config.toml
n_head = 2
n_kv_head = 1
vocab_size = 8192
positions = "rope"
rope_base = 10000.0
rope_fraction = 0.5
qk_norm = false
tie_embeddings = false
parallel_block = false
optimizer = "cautious_adamw"
lr_mult_o = 1.42
schedule = "cos"
final_lr_fraction = 0.0
doc_mask = false
dataset = "wikipedia_en"
Each number is 128 + 24 x the weight over its row's rms, rounded and kept within 0 to 255. Layers, rows and columns count from 0. Numbers have three digits each. The size before them is the row's rms in percent of the matrix's.

# layer 8 MLP up, 512x128, rms 0.145, rows 168-193, columns 0-127
094:130141141144102134123163123184084153129122124122107084138140115135141101116090116148183129150131087145115147161120112142130141174140129153105135118106109135142126141135103134093147137131099135119123138123116114137061167124181103164106165157123094142120096143121113120101144163103128107147131090128142104096153157117116134134104152113166127137131169146059176141104137172135091139160107
100:144106129145129157127142087118122118132090163131162106111119170113121125135127120125160129117111151157102134131121124098129126132130114133065098142067119143164173123124136165125174087122135125138130123100093111130145130110114095154124094096180106141108115163117133114138124171097142075139134084134121110140154164098170114171147137106167146121115130066126135146136142180116145118123169
102:118151097119118113108142115120142113135068139156143115104149165115121153150143120150133097114128116145097144151107161132121141112092095117092105139091119095103149134117187160144122125088123113133142125140094138138157105128112109127123099170158119153158086130144071139129140152145098113154108144103099093126085179111117110166118127162166148126123133116114159109133174179160127145086161
089:130119109123116120121164120146141142130112080138151104135121117140122130132147146104172151151147108165158101175136133137115129126140109091078160156115126119148149193142148108137119092129157101116079062132107106129051145152110111160127086094179152110126151146117082128140159139103126099133141123158139128148119126136093107112122123134127131152128141135106149137120168161145093150127084
104:125085130116141143123115138103117130185117158134142099162151149156169139108172126080133136141098146132118119107089131104156107110150145079166120153150155139152120125159125129104086141114119069079163118139121148183130105117104145125127148105117086152134088108140103138101128102147120138090150124100119138131131156115127107128106150166162110129170155170091140146095169107133138122114115
092:159130118115148113180168101153110167153128145110136092123118129065093116103118149108152141149133116135138144144102099150154124105159151147133129121154162137147133172086100143080178140126161147118111110139131126152107122112090129140138134146115048129128099097147109108152078181119129115152101110131148137123105142142143130142095122118120117145144127103124105080092126123109094151101165
100:103129099112115120130119081135161088168115143133117154143119141104103178141109091113121146157138126157146145125141172128146124163056132122148127156111131141113103128196105127130115126100116106185140132130108108116120113153154137162164096122110136121100096149140112159164110109155117171111136117121131121160117102088180102178115101131118166118132110155115133115109112142078118121144155
089:156126097096125129154152107110150125175130147092165132128165129130152079119145158134142152103074144116120113131127115108150133144155140136102124095115147069139175149121096116102129157144107114106168160121066104137114122109109143107108118150152130112166085121159145121109131125110136154103102129134101115121119157111130194150100101132131159155128105107129123150072158157125157142131172
096:139086160093077180147121121147147107183161116132154120105154141120134142159116134140126123151166122164106130126141146107107122094125095125111093130141123167153141140098127164137133136134163122144101097143099077120131129103150124153192163135155143103121098131076122134128086122112157112138112152129144129145141149113112117156153105121120161118153121112075120106118143135054100100150126
093:112091136115103109116116110140143145128124167156128081127120100077119168139112137142122144177152154149130097139120150147135133172105129121122138161107096162124165136161119096136138075106128137120118112141113132144145110157132115149175151150136112085101077136102106134175100160111155093141098092131108113133106149132168104132163175102141155105158125132110159174128138133140103090166123
101:162126162100151123089136105122158094120144116118151128112169166138152104167109167150130108136107134125120110110120139142167101103112140116140142131069109122108127136114134121145130130110189101163160101111109124106062099096111166144166130109146136109153121102105109153113106106135181102152118069132127117145114156126120127136136113121110162143095172118101159119124155103106119183142109
094:159141141155132106130135088127111125105137137136164108126184134119113140121087111108137117093096122116118124153122103135090127117137134133121111150117146112152134152138085114116160149094124146168115094090060139135112166132149081139148168097110092125138121122127103132131161105106155113117073086100130132138143164137116145133115078146161160145117129114156180126081160100125156131090091
091:130128106101151156138176141169134079098079098121178156127119131111125138114125139131141156105130123122142121098105119117141145113144147135085118141124155131122083125144140138128133106078174126107125113126161130108104171125132143114145128132079106103139173159100075146129140165139141087136156106118137167132083121130088121138079127110111116135141097172111082164070152128130108125140139
094:131126123112117155139124123151181131143150119140153147100096153140094100104147178123117120096141126175153146119111113096110162063090146129155144118097134115141118131124117129117139105124121138145107098104119073159135099083171175149115128158108122112129162140108096120176135115162077143120103099128132115131138124132139146156129115155101136133099088130123109108157164148152083097097170
100:156101104123141142093147141105123128102116168136161110115150113127130124170140108136148090149101136124104144100143130085119082124119102126184120135120148098089114097137142139108156117110128036121168107135132134140096100109143101127145086159138124118148130085135151125121148123149157110132147142107121152134121135175147156165134132192130132177138124117118129118148171125104104144102075
096:154151162070146107174159109143124136169109135116140139125172137092158098118143146142150148152110126080138122151168126111153084107138133150133157115081127101134115127119148096135158094058120086089155110121106129141106154136123091182158095131145121140104133132181117145138137165105120130109145114121106106124117185141084124146141114113116141135110152157127109095137118152123129129113126
100:116114142131095144111089074173143106172142170128183091140137178094121151136091139075098114158116125134147114122121086134129099129133112096120153102110124173122144130152115151128123147115135117115118112136151127136152112134168148169160141118139092145159081145112116099095127117134134112117123106106122130140107164144105116119158134136107176090173149114129141153122157102077085107145138
112:141081114095096105162136094118126089152146123127154129145131151159154127104113171076167151143140102111096128101115101138166140098087103115142133122119151206153126150151111115142119120126134103083120134161132126142099172179090149107127142101136113134111114128164148125197101126124123100113113121135137132121120107102134138131106166122124144078172159147111133163107125123123109114112145
102:142109151110181094128113127128110111123133094120125144150113138123097081151143103127123173112128130167124128137138121155168134127159144104176143162120129134152151171168171101110145122130132149127117088109135095136112118107125139167151150083140154120126125103116096117131126126154151132109126103086119160132125140133152064120136139160114060125138162148087132087048127122104141133136110
100:118129090129144111098089113109147128138155135154136147102140135102153140118111135101105151125143113117144149146120093103152124127129079096128143180119130133173141160165134128135157082088162098108126067119118127106068165202113111134158145108105113092128113138104120168108145135144132167126138125113125092123149125150142171138085109147119160131114126135131113161106136149090130107173144
110:134115076120145121124157112143140109170108139108147100083113132138150092124126147109158105111100148155128133163152069139135164132149107108127116154100106166137139105123095127111144109124098149122116144148144145149142132174123086139129114130145156142114102125136125121129062142071143083123086090156159105112137144110097122167157200109122174138131125110115171149126109148141100125137123
104:155151099083117134149169142181132109122093146160148153118147121109143137131125110100159117096141171139125097145140109115143138122138094118149140161098144111178149150085112147137151122093111140111119097105108135149089118106110100132150151184128141147135080124142123126148090131139095094116131107123140096132126119094131120122145086127154144099121160177115163091109170143164084139149084
099:139125140132160140115138097166139135155123129137126124103129129115102150167090147130176125173157143108117091145152133110140135068164108114078130144122109139141121157133113096110146145117142108088130152138087114122126139115096082149160171135122121127154121173108100126132082126111130084128116132114101138149148135141109122189164139106151085107118126135142181130128086110153151196110148
096:093159127128165108158165156101116108112092206135161155130104183065154162140183154114095078127106105120117121131161123134133125090137101120148107134104121091129113126133117168113126116122133131100120138191100135109109156123134124133135151123110141193114133150126091117176137150109124115113134107095121109117114139138139132156097120121174131115086121110114136120131141142148130123123118
108:133117093150176125141103126084165109137128117168116123133117152117115119116123113117133136151131109141076170118140109130182145112167142119184150127100164155125168066146124092113093152119129109106150093140139086118113125119103122121125134118131113106151110122148146126133104127123192111069129165119101136112118144083112091130171086121103112087125146151140152103139090149109121124145123
108:115123094080120155151101129119144125148110173163127142086122123126151165127108119128119154173146139162155116130143127115116139121096098126159155112120145151138100070166114130111165157067138130154127141155135089115133134118103133154143180086138080133110162109103097163099100113116111109127103151116151102147127112113169069124163156146135152109154109163098115126117115153113124140129157
# layer 8 MLP down (transposed), 512x128, rms 0.125, rows 168-192, columns 0-127
096:113118100131121167114108162091145131143149116138119159093108158169111118136136101129139129144124137099138138146166164143142161135145167128168126096132135120102129153098175125105127153079091176131114093103160117121150121064127147086101113130101169133116129111145124148115181137135108126129124141140149141105141160114119140118119147100111156138100110132096124111091176109062141077141104
098:132141175114091106140137147084142097098161082121100176124107128121093122142166142151125109113114066109095126123141128097152166162165156134137101110159078148132155091100164138138098149128158118124130083129127132150133124117115096136140109175107118151133147134113116155134115158123134120137146151116124136102151137094120117112152159165134088099151130147139132165143146092188161133128162
102:126109142171120153160170105145150111151117126150124127104101140138119155097118116113134120143087099076120122121167179107113157105159119118103081194113178121112173110123101183110113134191152143103134091156102117118140121119161117125154121120157121098088138128113135120110112111146133142124183095104141107100112163138131106127156108145122087144115143132137113169113146124141137113112123
092:171181144137153130165113097135153125109128142091127127095108139116141112099143079141118129118105133130119119074094143174109138155100113150133093141109111123102147118125167123156182140095142147118169167138140153119146119145156157178149085120136138110119111146118151102090116150102087140162177116160130115115166104095112140133125109079112103105109143118131118146160127148102123103137169
105:120147118127070128128131098109162108124163124109101103116104125129095142109096129161130136134116181110130153166150101123105171126148105205139136115119111066133114104132137133085157126075143166166103127144139125091110120150177156145129142095110156102147140128107132134136125153116131130158108147134125123124107090100138118135152155119104090138082135127171140104148092098163107153144129
098:139141125116133141159147165096159172122128109139094175159120083123089177067172125120133123156126082093139116125157121141121120142103123156161135119160128169149157140083132123124132123099143183112131151142175155139139109105137117162132141111112104077109148120111124108101105094151102171152154115108097120094135109131177144134131145126121119135121130141093092130088136138119112096134134
101:071193123097112117114118103156126122172122120132126123120156125127111150129088081134120113103153101117139126150113131111130134192117125133120074152129251151142128124136111129129149115152117131127129144119129149094130142117106120099162130125111130116091139129125124117115152119119089155112130160138125103178138123115212148124160143141143110149125113121104105117117112125139122123124132
092:135088162166125126120103119094111138147105161133177117124111113108141123130134120117136091180115137103134111150123090135149106119123156138131121136095134163147129101100152132171122075138131173125135090145167108153116123101168094146142157136103113145143165139087092109141135090102136103100144122144085126105166115132153104098076170133122131102136162104136173125157113152113086159145115
103:151130142147116115118171110121109133083148160113102142107156091133129144104072083130129137107119111077173131128137116111130129079129150142128185084103079084124152106151154120133101138127111165155167104167101146129100125110146109161111159088116138143144174131142085114138164144119169140122121107116135093132109123155133132155128131118151109105119135138143148159164105114175104132140147
092:144138140133099109115117125113144093115116112117121132127140185170131120159126120111132089116122147144074140134128094122136158111159111153124110120095112122124152112121114152110118153160090158165152147136111051105130133117140122147074112088160136156149125101181143115132146104125138144099148153120123139109129137128151177128147112172166152152077123101079141114164102125120121144091179
101:131142129134146131168125132141112125141096125170121131124093104115095160109158112123162164149153125154136139124151124138081134135160114095114118127174108171128168131181117129074144126109123130089103168137105120193176116122114096134067163149101126123095128143146141094149112114136127140141139118077142134126139116137084131104060146130134132127137107134138092112130125130134120067140133
094:090093135115118130112117138130100121125095142133062136129129140119160114124125106114131161114142120070122157148165091082170146120169091140147149095107139177137129158143108146124142111135163157107127162160146111157117078086112159152139097190138111133120114103169133133128149158149113131090135145116144123120113118116157114109109175139133113114159094115165130106143148124109129072138122
096:099121131102109104143121102144103126126143124147142124146149159145098134157149114174106110146153144139093098116187089123141070109132170157148096160110132148119163137141143112115130162146063127148143173162091116105115091119097143144133139046155125122109098105156148109151069099141153126123121140124134120131129121110162126132170104116130166135124132097127122152145121139126106119114152
097:099170096126112151112112163067128169112138137087178102149136114127154141121104097173170115141122138073072154197138142122118154134126119091119135116118109136143171149125127141138095137185113095150137122130147138134099118162090070118092137147101124122127121105119133123119119166132125133133096121100143131133110156115134175115159091120133127145096146117128116136154147117108141156112120
104:131133147101095115118135129133145140173146143154135095124117130154183126146122122139133137099138084141136102139120156137129161093112151113127162118142091144162119143111112141113133173152101126157114114149096093112178088163098144088122162123152138123117128145169101088143094143110113132146098152130111139144124132082096115135166133107080114157094177109157086180119098119128092104162125
097:150150091172162153108135129130090075140145137135107099137109134168151119141138111077117106116131132138155096100115135111140136119122112122113151115160077149168136116149133181153088138170123128146129104127119158107116111139116122095198162112127126108151134129101146125100109127142150147158130126140142140133098128115094152062140121132180154076152121130114141134111147082085107152135146
096:145144126118107111099117138138143132102123086148153118107151170116150133116121110138151145092111121177115128103136131121172130081110128116136156157135141117100152157116118130140104150156084118145131097139134085120125102174161106086096138105129145126143155148158143141136083163152159123143101167071122109097166099122125157092109154160119153159104138106080104147146092147153077153115132
115:117102099112139108142105145124146087149089131079093153155151142083112160138117164151134115163136094117165116150091116151113155134150102139151110117119132084123123102094126176073128139134121145137093114123142150098111105151158100158142139166121138139168128188103149130108120108146088126117139126121156109111135123121182098143169160135168114123104143145159151101108108080126148136119138
099:127124114150148107138103112183135140115134201099098153154104122135131157111122132148097145056141126155157136102196120083120080086111122144129159137151135147120121109113097123121109129143135135121151091143153145139142096108113090109154116166115135118102145138140149136075121127146161171124153175120119127130104156128130140117093127093133132123135145141099080154163111124103118097108124
103:138177120121120094131110130131077172121137148081126161105164132096089124095092155163104123157116189130136125182141092155093129137099167170121120161121152136128129114131105126129122103111082118155115111159127102170073099127148152149142110127139154092144156099120126114125130137165109146139105096133148105124128099137107148131079119138132143164109147133107116178116154128135141128139108
109:125131110138157124121163139143128091120116134160116117087113114134093143126136143094132089108088087136119122085146135114123175128143190170114080085140077121097128143119097138130123175124118153131167127099101103103132123144142112162152138150148142153089122104157110135165154089138105119120149136148156095133165154163173160139133130108128143152144143113132130182120136076114117113107147
097:111134097138125144125130138138123102146117120159113108098156137134170136097114142121116151144125153105159129146096103221144114132125147131135105129073134156130131120154130092114081113133143111174124132136107176109123138119085136096127132142158120096095107122132145102113110143110105108134106095172123150138117101107119096219155144113157155110143137138118126068136142128097119124140163
096:086134126089119125128106131175140162107154121154141115135151151128120140156102139135107118085114168126104106151120158128116098132161183133093147085128101111109144140145111156122134136130079141109154142136139136124151129107129125081130105116059119103129114171146104137135161154170146187125113142132106118127169124119149114150183077105117074133101133136120125091170140142134103111133148
100:102118115125135121127155127165126143097140165145119119111097118112157121145118138197140125127109112135132134147134117110156154133113135164149110123111164136122141090127112141093121116162180101093118109107117172157132151068117171094141103140092155140112105149141142145106108135116132091068100123146125139127156140130157103122143141156137114088175150168125134104107066160172129127133082
102:119124129186152150130147151129125126158137108124122099124132173139118130092094153123122111131132114126129075111101168177128108126092136139113162113123130152136096058164137149104105102120142156141130136108161173140099122139150216100109088135114113132100144130096142109113174090084119173097119135119112153104155140128115127132134141125116154120145125165140082145134111122107132151106120